config.toml
n_layer = 10
d_model = 64
n_head = 2
n_kv_head = 2
head_dim = 32
d_mlp = 256
vocab_size = 1024
activation = "tanh_gelu"
norm = "layernorm"
norm_place = "pre"
norm_eps = 1e-06
positions = "learned"
qk_norm = false
attn_scale = 0.177
bias = "all"
tie_embeddings = true
parallel_block = false
init = "trunc"
init_std_qkv = 0.051
init_std_o = 0.0114
init_std_up = 0.051
init_std_down = 0.0057
optimizer = "soap_variant"
lr = 0.00727
beta1 = 0.95
beta2 = 0.95
weight_decay = 0.089
lr_head = 0.0135
grad_clip = 0.5
warmup_steps = 200
schedule = "wsd"
decay_fraction = 1.0
decay_shape = "linear"
final_lr_fraction = 0.05
batch_tokens = 32768
seq_len = 1024
doc_mask = true
train_tokens = 100800000
steps = 3077
dataset = "wikipedia_en"
Each number is 128 + 24 x the weight over its row's rms, rounded and kept within 0 to 255. Layers, rows and columns count from 0. The size above them is the row's rms in percent of the matrix's.

# layer 5 MLP up, 256x64, rms 0.17, rows 140-159, columns 0-31
size [100  98 106  88  93 113  98  91 133  93 109 101 114  88  83 104  92 107 104 104]
[[129 144 136 113 107 132  85 139 136 152 165 113 166 118 153 126 133 153 142 123  99 122 124 158 102 111 143 177 129 141 136 152]
 [105 150 157 128 175 101 120 111 109 151 159 124 118 148 112 116 110 176 131 139 161 102 121 158 111 104 153 147 175  85 153 145]
 [133 176  86 171 121 147 150 146 148 163 147 119  94 138 130 119 129 111 135 101 127  91 153 118 117 137 122  79 104 135 146  96]
 [119 157 147 177 121  89 150 101 113 125 135 144 122 175 120 112 127 104  97 143 145 126 166  83 131 133 115  96 107 171 124 115]
 [139 127 153 129 113 114  92 133 121 106 148 122 156 127 151 160 108 124 140 113 159  98 151 125 153 128 131 137  98 136  91 110]
 [ 99 113 151 162 160 145 140 131 117 121 177 136 138 138 160 119  83 149 151  91 116 106 142 138 119  87 120 121 120 114 114  98]
 [111 133 120 111 128 100 102  99 100 131 116 120 132 162 122 158 158 123 150 146 149 101 157 134  94  98  89 151 132 138 151 115]
 [124 116  93 133 166 175  93 136 113 165 101 154 102 124  96 167 141 134 132  95 103  76 114 109 118 123 130 156 115 126 158 159]
 [128 157 120 106 132 151 157  98 102 145 122 127 113 134 106 128 137 119 123  97  86 175 114 104 122 156  88 110  82 100  84  98]
 [188 110 165 124 115 129 117 149 110 122 132 127 148 157 145 156 107 119 145 153 121 105 127 128 124 127  88 152 148 178 148 105]
 [131 126 110 118 121  89 104 124 146 192 113 129 118 131 119 100 114 107 170 128 164 139 115 145 124  82 187  97 103 152  85 121]
 [ 84 170 129 110 149 109 140 121 117 111 129 140 113 118 112  98 108 111 142  98 120  61 143 120 147 123 137 100 105 120 166 127]
 [115  95 106 107 149 125 137 113 152 100 159 142  92  99  92 103  96 123 118  98  91 122 134 121 130 131 133 135  97 141 131 137]
 [136 139 166 110 131 151 190 132  86 104 142 170 121 130 104 125 174 150 130 101 137  73 125 110 183 116 131 116 120 129 133  84]
 [114  96 163  96  93  78 101 121 132 142 172 106 113  90 145 175 120 111 145 107 121 120 142  96 109 129 112 158 113 142 155 151]
 [162 164  92 116  92 139  98 139 162 105 141 148  90 140 106 131  76 120 156 123 111 133 170 119 182 121 116 137 171 111 122 128]
 [117 144 115 120 147 104 120 157 160 106 181 149 137  88  87 112 147  85 116 132 108 156 125  98 128 114 116 135  92 154 130 114]
 [ 87 128 136 175 166 102 124  90 138 121 107 128 116 138  96 101 113 101 136  78 148 158  66  99 116 124 155 139 130 174 121 122]
 [ 92 147 161 148 181 137 138 137 118 151 159 111 127 155 150 150 160 182 105 141 142  95  96 126 143 152 145 154 106 136 114 144]
 [101 146 115  97 130 135 111  83  93  94 113 122 116 119 140 153 151 153 161 119  87  93 127 119 150 161 113 143 106 127 136 138]]
# layer 5 MLP down (transposed), 256x64, rms 0.162, rows 140-159, columns 0-31
size [ 94 123 101  99  96 124  94  90 106 109 105 101 119  97  89 104  85 110 110  98]
[[ 87  95 142 139 148 163 105 114 145 128 102  98 127 103 101 109 147  97 105 120 108 123 108 116 144 151 115  81 175  80 142 157]
 [126 121 136 118 120 108 129 146 167 151  99 166 146 130 131 163 153 111 148 185 135 160 148 136 156 146 111 126 120 136 126 111]
 [104 131 155 136 140 143 120 137 144  92 107 130 157  80 119 102 123 140 127 131 156 120  74  95 159 132 152 135 138 181 118 154]
 [151 134 131 107 147 166 130 103 131 114  69 140 118 120 131 128 112 160 128 135 135 173 124 148 135 144 161 118 173 138 149 153]
 [100 106 117 169 165 108 103 138 132 117 135 109 122  97  72 154 112 108 152  91 149 121 132 115 111 115 144 139  92 130 152 126]
 [111 130 112 160  98 139  94 144 151 128 110  99 163 130 129 137 138 101  60 112 121 108  97 106 141 119 130  89 150 123 104 139]
 [161  79 124 155 158 111  94  97 151 110 131 106  97  96 141 149 135 124 126 127 147  99 104  97 163 145 136 113 120  92 109 121]
 [158  96 152 123 124 104 108 102 127 136 127 169  93 131 107 131 105  78 140 158 121 151  95 132 102  95 135 128 166  98  95 142]
 [132 117 127 143 177 119 100 138 128 132 116 161 118 129 128 136 126 109 111 119 102  76  78 152 132 128 106 107 128 135 145  89]
 [123 129 127 101 146 157  88 125 125 190 133 135 138 137 147 116 139 130 142 146 119  81 117 152 135 103 104 109 120 124 159 152]
 [137 170 127 135 118 143 144 124 114 123 132 116 122 118  76 145 145 132 161 149 135 139 162  95  60 158 133 121 129 124 147 142]
 [167 120 115 125 104 147 134  77 170 168  89 128 163 162 126 148 120 126 143  93 147 115 182 115 144 122 151 113 149 178 105 133]
 [114 177 117 127 122 114 148 173 100 159 104 111 166 107 158 138 141 149 117 138 110 119 206 172 129 140 111 174 148 119 144 115]
 [128 129 105 166 121 122 120 141  93 184 142 137 128 105 129 152  95 144 107 122 132 137 135 129 122 144 161 152 157 156 125 115]
 [135 111 109 120 100 156 172 155 100 147 141 164 176 101 129  99 132 123 118  87 151 155 134 142 143 137 129 104  85 116 168 103]
 [121 146 148 116 161 123  90 105 132 168 176 131 132 151 114 118 112  96 120 159 125 133 116 146 129 163 114  87 134 131  70 146]
 [143 152 126 141 102 154 118 111 133 102 123 141 142 155 160 140 117 148  80 109 117 109 141 122 180 150 140 105 147 140 118 153]
 [152 123 155 111 100 100 126 113 133 127 153 155 129 139 176 140 153 155 119 132 133  81 153 146 134  74 140 118 120 125 148 146]
 [157 142 131 100 108 123 116 110 149 162 121 149 147 168 111 137  93 129 121  92 123 131 129 174 172 170 125 101 126 132 148 114]
 [156 128 144 104 111 127 109 132 135 116 115  98 112 131 133 175 152 198 136 143 124 104 134 181  92 132 130 157 159 129 150 139]]